Weights of a small transformer language model.
Size: 16 layers, vocabulary 810.
Architecture: LayerNorm before each block, rotary positions, no biases in attention or MLP, tied embeddings, attention and MLP in parallel.
Training: a variant of SOAP for these matrices, 142M tokens, 2166 steps.
Each number is 200 + 40 x the weight over its row's rms, rounded and kept within 0 to 999. Layers, rows and columns count from 0. The size before them is the row's rms in percent of the matrix's.

# up: layer 9 MLP up, 384x96, rms 0.342, rows 148-164, columns 0-95
# down: layer 9 MLP down (transposed), 384x96, rms 0.347, rows 148-163, columns 0-95
up148,090,230,146,173,184,197,168,209,187,188,130,221,202,227,104,227,217,130,238,171,269,199,143,224,231,121,243,179,166,235,239,191,165,255,95,148,207,193,207,213,239,195,168,223,253,205,199,170,220,147,157,209,199,182,184,107,175,235,130,191,132,285,112,163,163,175,226,194,170,185,286,222,202,190,219,204,153,203,229,237,180,185,252,216,188,195,237,236,181,200,295,199,171,223,202,184,176
down148,101,163,176,190,200,139,208,202,165,272,191,206,259,233,205,175,238,147,218,201,183,227,232,92,235,242,169,151,267,254,163,261,240,104,253,196,226,245,118,215,173,199,272,242,122,183,188,172,117,140,187,181,185,199,163,208,203,206,246,162,182,178,156,235,181,259,250,151,209,214,210,221,206,156,165,222,179,177,208,184,221,211,200,245,245,225,203,158,152,175,245,224,198,182,220,128,115
up149,102,160,151,179,222,293,244,103,192,240,246,166,221,241,169,258,232,154,215,155,268,118,158,259,211,217,258,209,188,126,178,204,193,189,170,175,211,237,227,181,175,125,107,85,198,185,172,216,200,196,162,256,187,212,199,195,248,228,185,155,179,255,262,235,190,299,178,278,207,207,209,173,196,209,225,207,254,208,223,182,208,201,234,251,197,215,189,223,245,195,176,175,209,227,198,200,244
down149,105,187,165,202,193,242,156,174,218,280,201,232,254,260,242,72,250,283,184,224,208,214,201,202,259,235,84,204,196,208,211,170,158,227,216,180,259,175,179,240,135,233,214,198,252,225,209,176,241,207,193,232,189,200,247,216,202,154,214,292,168,226,141,177,194,213,237,240,253,250,284,202,164,172,144,229,230,236,146,232,175,184,214,211,146,226,247,173,213,268,176,259,182,195,204,189,186
up150,108,205,216,230,217,159,135,218,205,245,186,219,223,219,220,228,218,234,117,288,183,179,182,218,209,192,216,220,244,129,124,184,119,241,204,204,170,228,160,233,215,171,202,109,171,174,227,202,239,161,147,122,123,139,278,198,235,212,124,167,169,210,273,192,172,237,170,205,150,131,167,215,150,190,178,199,132,188,131,218,217,189,184,284,226,216,153,192,213,233,196,248,175,149,230,187,204
down150,088,234,257,180,169,219,273,177,190,192,192,163,219,220,223,113,160,196,246,186,248,199,281,269,245,183,208,148,196,193,255,175,128,205,198,219,262,211,234,191,203,225,195,228,275,225,234,246,236,227,257,223,214,182,210,286,260,241,201,211,197,256,128,242,283,172,173,220,259,205,241,203,195,186,308,206,171,235,265,138,179,254,198,172,205,261,261,217,214,190,204,227,147,217,197,178,165
up151,103,257,194,140,227,192,233,230,166,247,158,175,244,214,167,201,141,202,133,197,182,229,252,179,145,156,198,240,186,178,234,174,225,184,178,124,165,293,133,148,207,231,273,153,215,181,213,178,224,209,207,197,202,186,208,266,178,188,279,244,185,263,173,128,83,204,186,239,181,190,207,172,183,238,257,225,195,266,226,208,212,185,119,147,182,174,196,204,185,223,178,284,168,151,157,146,182
down151,091,156,160,212,204,210,269,199,159,182,155,237,188,290,215,245,214,211,198,174,256,166,140,231,196,257,172,293,259,215,192,196,243,167,122,59,235,199,216,270,226,151,181,165,194,209,213,126,173,160,209,161,158,228,197,222,192,224,173,218,182,160,174,209,241,170,130,202,219,278,231,242,164,217,233,124,212,229,201,195,215,247,138,204,244,141,203,163,216,236,188,174,190,158,228,238,203
up152,098,209,222,159,152,177,242,247,267,157,121,261,205,178,279,236,192,172,174,175,164,217,229,160,176,202,238,208,223,189,212,219,216,204,171,220,267,189,227,190,179,208,163,203,263,230,148,193,210,195,140,71,200,231,233,229,142,217,173,177,198,206,190,187,210,272,195,251,110,166,160,137,244,156,228,186,237,176,259,252,249,288,124,183,164,205,236,243,183,197,182,226,143,251,154,199,201
down152,100,180,240,184,168,210,237,173,158,247,206,260,229,216,273,207,177,205,183,218,269,139,191,157,195,188,246,184,170,233,197,228,155,150,166,301,228,221,87,121,188,178,186,202,214,215,196,203,138,213,160,236,160,221,211,151,128,138,317,135,153,187,174,245,246,183,184,268,207,174,234,188,200,265,169,190,215,203,224,269,200,231,152,133,196,168,187,224,155,153,182,161,203,191,198,212,211
up153,097,180,150,267,167,119,169,166,198,220,203,222,142,232,204,223,205,171,237,182,234,229,261,243,208,212,161,240,215,204,188,324,228,201,144,236,178,250,140,136,110,171,174,227,191,245,208,188,231,164,165,233,199,174,208,186,192,208,249,247,173,196,130,241,151,225,271,148,198,227,197,173,184,143,156,254,233,246,231,238,116,184,181,209,216,270,194,214,156,217,130,171,219,132,242,209,232
down153,097,210,201,183,182,207,158,237,197,167,217,237,227,249,185,147,202,212,280,131,222,171,183,201,190,168,122,158,191,265,220,232,151,147,217,231,233,189,198,136,158,207,201,234,161,160,200,202,212,167,193,189,232,212,220,280,126,167,119,256,163,190,192,151,217,265,198,203,197,218,207,97,188,167,204,249,212,140,182,210,159,156,102,256,266,208,125,207,222,210,233,144,299,180,191,171,204
up154,097,194,189,156,215,144,182,181,186,178,215,223,138,129,238,279,207,166,153,135,241,199,237,220,202,176,231,224,203,220,156,214,130,260,182,213,161,272,198,230,215,195,118,191,194,232,282,186,280,242,211,243,226,189,238,224,181,230,261,161,206,200,159,184,221,221,132,204,235,189,222,207,290,318,217,208,206,233,184,246,161,255,202,144,146,223,164,184,141,200,227,278,170,205,154,179,173
down154,097,290,214,187,213,182,177,234,214,220,240,141,220,179,153,216,214,135,257,216,234,215,192,231,178,206,192,203,238,173,239,257,158,133,164,200,166,222,147,235,269,195,193,227,204,159,205,167,194,192,246,152,240,199,167,161,242,133,184,318,167,217,222,246,175,174,225,209,173,133,180,172,155,216,205,212,161,170,142,185,166,185,91,288,142,161,148,173,185,219,231,166,186,235,261,235,123
up155,101,153,183,202,223,231,166,146,165,234,225,210,186,207,119,189,229,165,250,162,202,159,228,172,190,182,193,232,261,155,260,205,166,199,212,192,230,117,168,185,216,272,124,197,178,202,145,214,200,221,235,135,214,242,168,273,219,203,136,274,194,213,198,222,156,307,227,233,185,128,239,180,181,226,164,173,272,275,216,175,189,220,266,188,182,156,113,183,159,149,235,197,180,281,213,195,183
down155,120,152,232,210,236,211,201,202,202,175,167,183,174,167,179,258,209,229,174,255,84,117,186,218,167,191,137,204,194,216,229,241,155,205,192,158,299,203,208,156,172,197,179,253,209,97,195,170,167,264,189,209,265,268,204,216,274,179,192,199,224,273,226,161,180,123,196,264,179,177,195,214,199,208,228,204,237,204,147,176,179,232,143,170,235,141,223,230,209,266,142,135,234,267,208,185,221
up156,102,219,171,186,176,223,228,234,164,196,237,230,182,165,158,228,182,250,237,90,235,136,195,172,192,208,267,217,267,224,187,214,162,251,232,142,226,156,238,103,174,149,124,264,265,226,167,225,222,237,172,207,174,156,145,153,278,163,223,250,200,150,207,195,235,196,170,226,154,242,253,185,173,187,173,191,186,242,130,183,164,179,203,240,152,154,184,157,149,158,197,247,150,171,192,152,145
down156,098,160,176,201,287,222,197,168,131,218,287,250,209,260,165,212,232,177,141,221,147,190,186,132,184,152,138,207,194,176,209,156,231,210,237,163,185,230,192,248,223,203,221,218,155,214,143,103,226,167,226,150,313,204,216,247,213,166,163,168,241,162,143,251,221,189,151,241,248,217,157,176,226,186,190,211,169,222,227,191,187,168,277,208,222,203,220,160,190,240,267,99,168,223,233,235,210
up157,100,243,144,145,164,163,164,255,133,254,173,164,163,154,210,253,204,319,196,180,230,158,169,236,145,154,226,167,152,226,299,197,235,185,232,152,174,251,201,213,160,214,195,231,195,187,174,197,225,202,256,211,192,295,176,210,240,298,233,191,227,225,227,195,215,196,168,203,200,241,157,194,223,143,179,266,214,169,180,182,199,185,191,271,280,163,136,222,160,176,227,131,190,189,232,234,173
down157,095,150,252,211,205,225,233,175,243,210,183,147,222,246,157,172,226,180,219,209,210,186,226,202,198,203,144,214,283,221,93,236,177,191,190,326,209,216,132,203,161,197,198,204,231,156,237,280,234,239,190,183,160,158,130,147,198,132,226,229,185,221,131,224,205,192,181,183,182,206,289,220,219,164,223,157,182,160,197,224,285,229,204,187,162,239,196,209,205,222,213,258,275,218,181,97,237
up158,090,153,207,175,221,176,208,127,146,248,231,194,105,208,216,168,167,199,164,209,191,152,199,236,211,168,276,213,188,205,164,186,191,255,164,178,188,186,185,201,216,223,204,173,285,171,247,164,220,145,186,230,161,143,90,223,225,206,152,186,190,156,199,186,221,153,248,230,231,264,127,200,196,220,267,196,185,186,188,271,287,285,209,164,256,111,200,205,230,170,170,208,207,171,256,244,263
down158,095,213,219,204,236,156,177,198,133,135,171,214,194,213,228,202,203,164,216,129,181,233,180,238,228,201,162,150,162,142,142,233,126,205,203,205,230,215,217,173,185,290,136,227,176,147,221,120,213,249,204,246,245,214,237,145,212,215,225,168,184,262,198,269,157,148,167,294,176,221,236,189,231,164,187,233,168,160,197,191,144,253,151,229,150,238,209,157,235,269,164,291,192,231,150,204,137
up159,112,247,268,169,233,271,231,209,236,177,224,216,142,180,173,211,195,224,151,253,203,62,229,216,183,199,173,193,155,231,178,160,175,197,213,208,204,143,180,228,289,221,211,202,278,169,243,235,168,242,158,199,184,165,175,195,201,140,224,235,257,112,164,220,180,209,142,196,282,311,112,205,197,176,189,194,171,220,149,213,218,184,252,199,202,156,243,244,210,174,197,171,189,142,166,199,193
down159,109,144,217,197,166,193,137,184,157,183,291,234,233,148,235,216,166,137,190,188,230,198,195,195,179,193,200,194,202,188,197,234,265,168,201,149,164,223,136,203,143,259,230,178,139,219,142,201,311,236,176,275,164,183,182,184,255,223,167,216,168,269,119,200,138,155,206,180,153,151,227,190,216,234,193,119,244,182,228,171,272,186,167,200,235,156,216,241,183,245,274,206,189,197,189,113,212
up160,098,208,109,163,178,248,225,179,212,177,277,226,190,240,234,247,177,124,197,222,234,226,211,250,182,180,223,236,266,197,266,168,193,250,150,183,172,202,147,292,261,207,153,161,205,167,206,195,234,212,211,153,157,192,160,163,191,249,140,258,228,200,289,101,192,245,270,265,140,196,210,224,176,217,204,189,124,217,208,159,176,203,183,265,161,190,224,220,132,232,167,173,215,213,160,181,188
down160,097,246,205,270,122,130,229,188,196,191,238,186,227,193,140,242,268,201,195,228,208,198,210,197,197,198,231,236,188,254,173,219,204,145,184,226,185,173,131,112,194,182,128,244,294,285,248,268,212,202,192,185,189,214,222,208,156,139,200,146,236,143,174,272,213,217,144,175,216,245,178,263,212,166,277,185,220,235,163,149,208,245,110,122,223,197,173,227,166,208,200,214,181,157,197,184,182
up161,107,179,226,267,157,191,187,160,187,246,180,270,164,161,196,207,185,159,254,194,270,193,219,190,188,198,229,218,179,150,242,166,152,276,126,168,210,198,162,163,271,221,224,170,202,242,299,256,204,218,249,195,202,196,210,167,107,239,153,251,182,171,200,220,204,225,213,131,296,200,189,206,228,208,148,201,168,292,191,163,171,202,153,166,199,180,171,237,159,194,249,240,241,205,286,172,130
down161,098,168,253,207,261,202,291,225,189,292,199,156,207,181,246,177,180,271,164,190,237,218,206,217,253,246,158,205,172,254,189,233,143,203,242,198,256,156,205,176,169,192,189,184,200,212,204,166,161,152,223,189,241,237,297,244,162,227,198,191,318,188,290,148,186,191,259,225,229,189,148,177,221,227,168,137,178,209,240,170,199,164,235,267,240,222,261,162,206,178,229,152,209,243,274,213,203
up162,105,225,262,212,184,167,201,228,237,264,196,225,120,249,230,159,207,222,284,240,257,199,169,178,143,222,157,171,224,187,221,206,145,271,169,143,154,197,148,237,206,240,262,211,161,171,238,121,168,221,235,187,196,197,188,239,185,219,173,197,188,268,163,260,207,222,137,208,241,242,175,181,133,181,156,163,226,214,239,254,202,289,171,222,244,125,175,225,175,190,217,138,215,203,249,280,264
down162,093,263,191,201,236,255,180,152,160,219,248,149,171,171,190,179,167,189,234,174,232,141,236,193,190,193,207,149,181,202,166,244,187,152,276,256,230,202,220,147,125,198,171,172,208,271,173,260,191,229,145,197,177,263,153,173,205,179,279,215,187,184,266,107,158,203,259,228,206,162,239,241,316,187,207,170,190,216,179,203,145,151,125,149,145,216,201,210,229,157,171,221,251,164,191,157,161
up163,093,213,230,175,202,158,185,124,187,228,234,154,92,257,150,202,314,208,230,325,206,233,205,159,184,229,154,271,210,213,137,214,194,230,177,209,197,201,200,220,212,235,206,172,189,197,203,213,189,231,200,96,179,175,229,166,221,214,211,197,162,173,229,181,175,205,192,257,185,257,185,140,249,197,162,216,217,244,267,193,171,220,198,177,212,233,217,152,298,240,226,243,299,195,191,216,248
down163,093,187,181,215,126,208,181,205,198,131,120,188,209,166,222,228,142,197,214,124,142,183,122,264,240,105,266,164,273,236,202,180,199,213,201,186,194,240,259,256,169,283,230,175,252,181,230,229,236,220,211,186,162,208,131,199,168,173,204,235,258,259,217,153,175,237,203,208,280,193,183,176,204,192,210,181,175,144,137,225,206,190,241,252,198,191,237,173,195,201,210,95,162,197,197,165,133
up164,106,201,231,189,152,228,152,236,238,253,185,300,170,133,168,191,219,200,145,142,160,186,217,190,171,213,199,282,197,143,191,226,207,227,254,252,211,225,199,183,181,201,139,185,194,227,222,141,277,249,184,159,239,150,195,298,228,157,186,168,165,254,173,222,196,155,154,166,243,229,130,223,192,197,104,159,215,240,231,296,169,190,220,211,228,223,194,172,171,125,208,165,181,176,237,187,265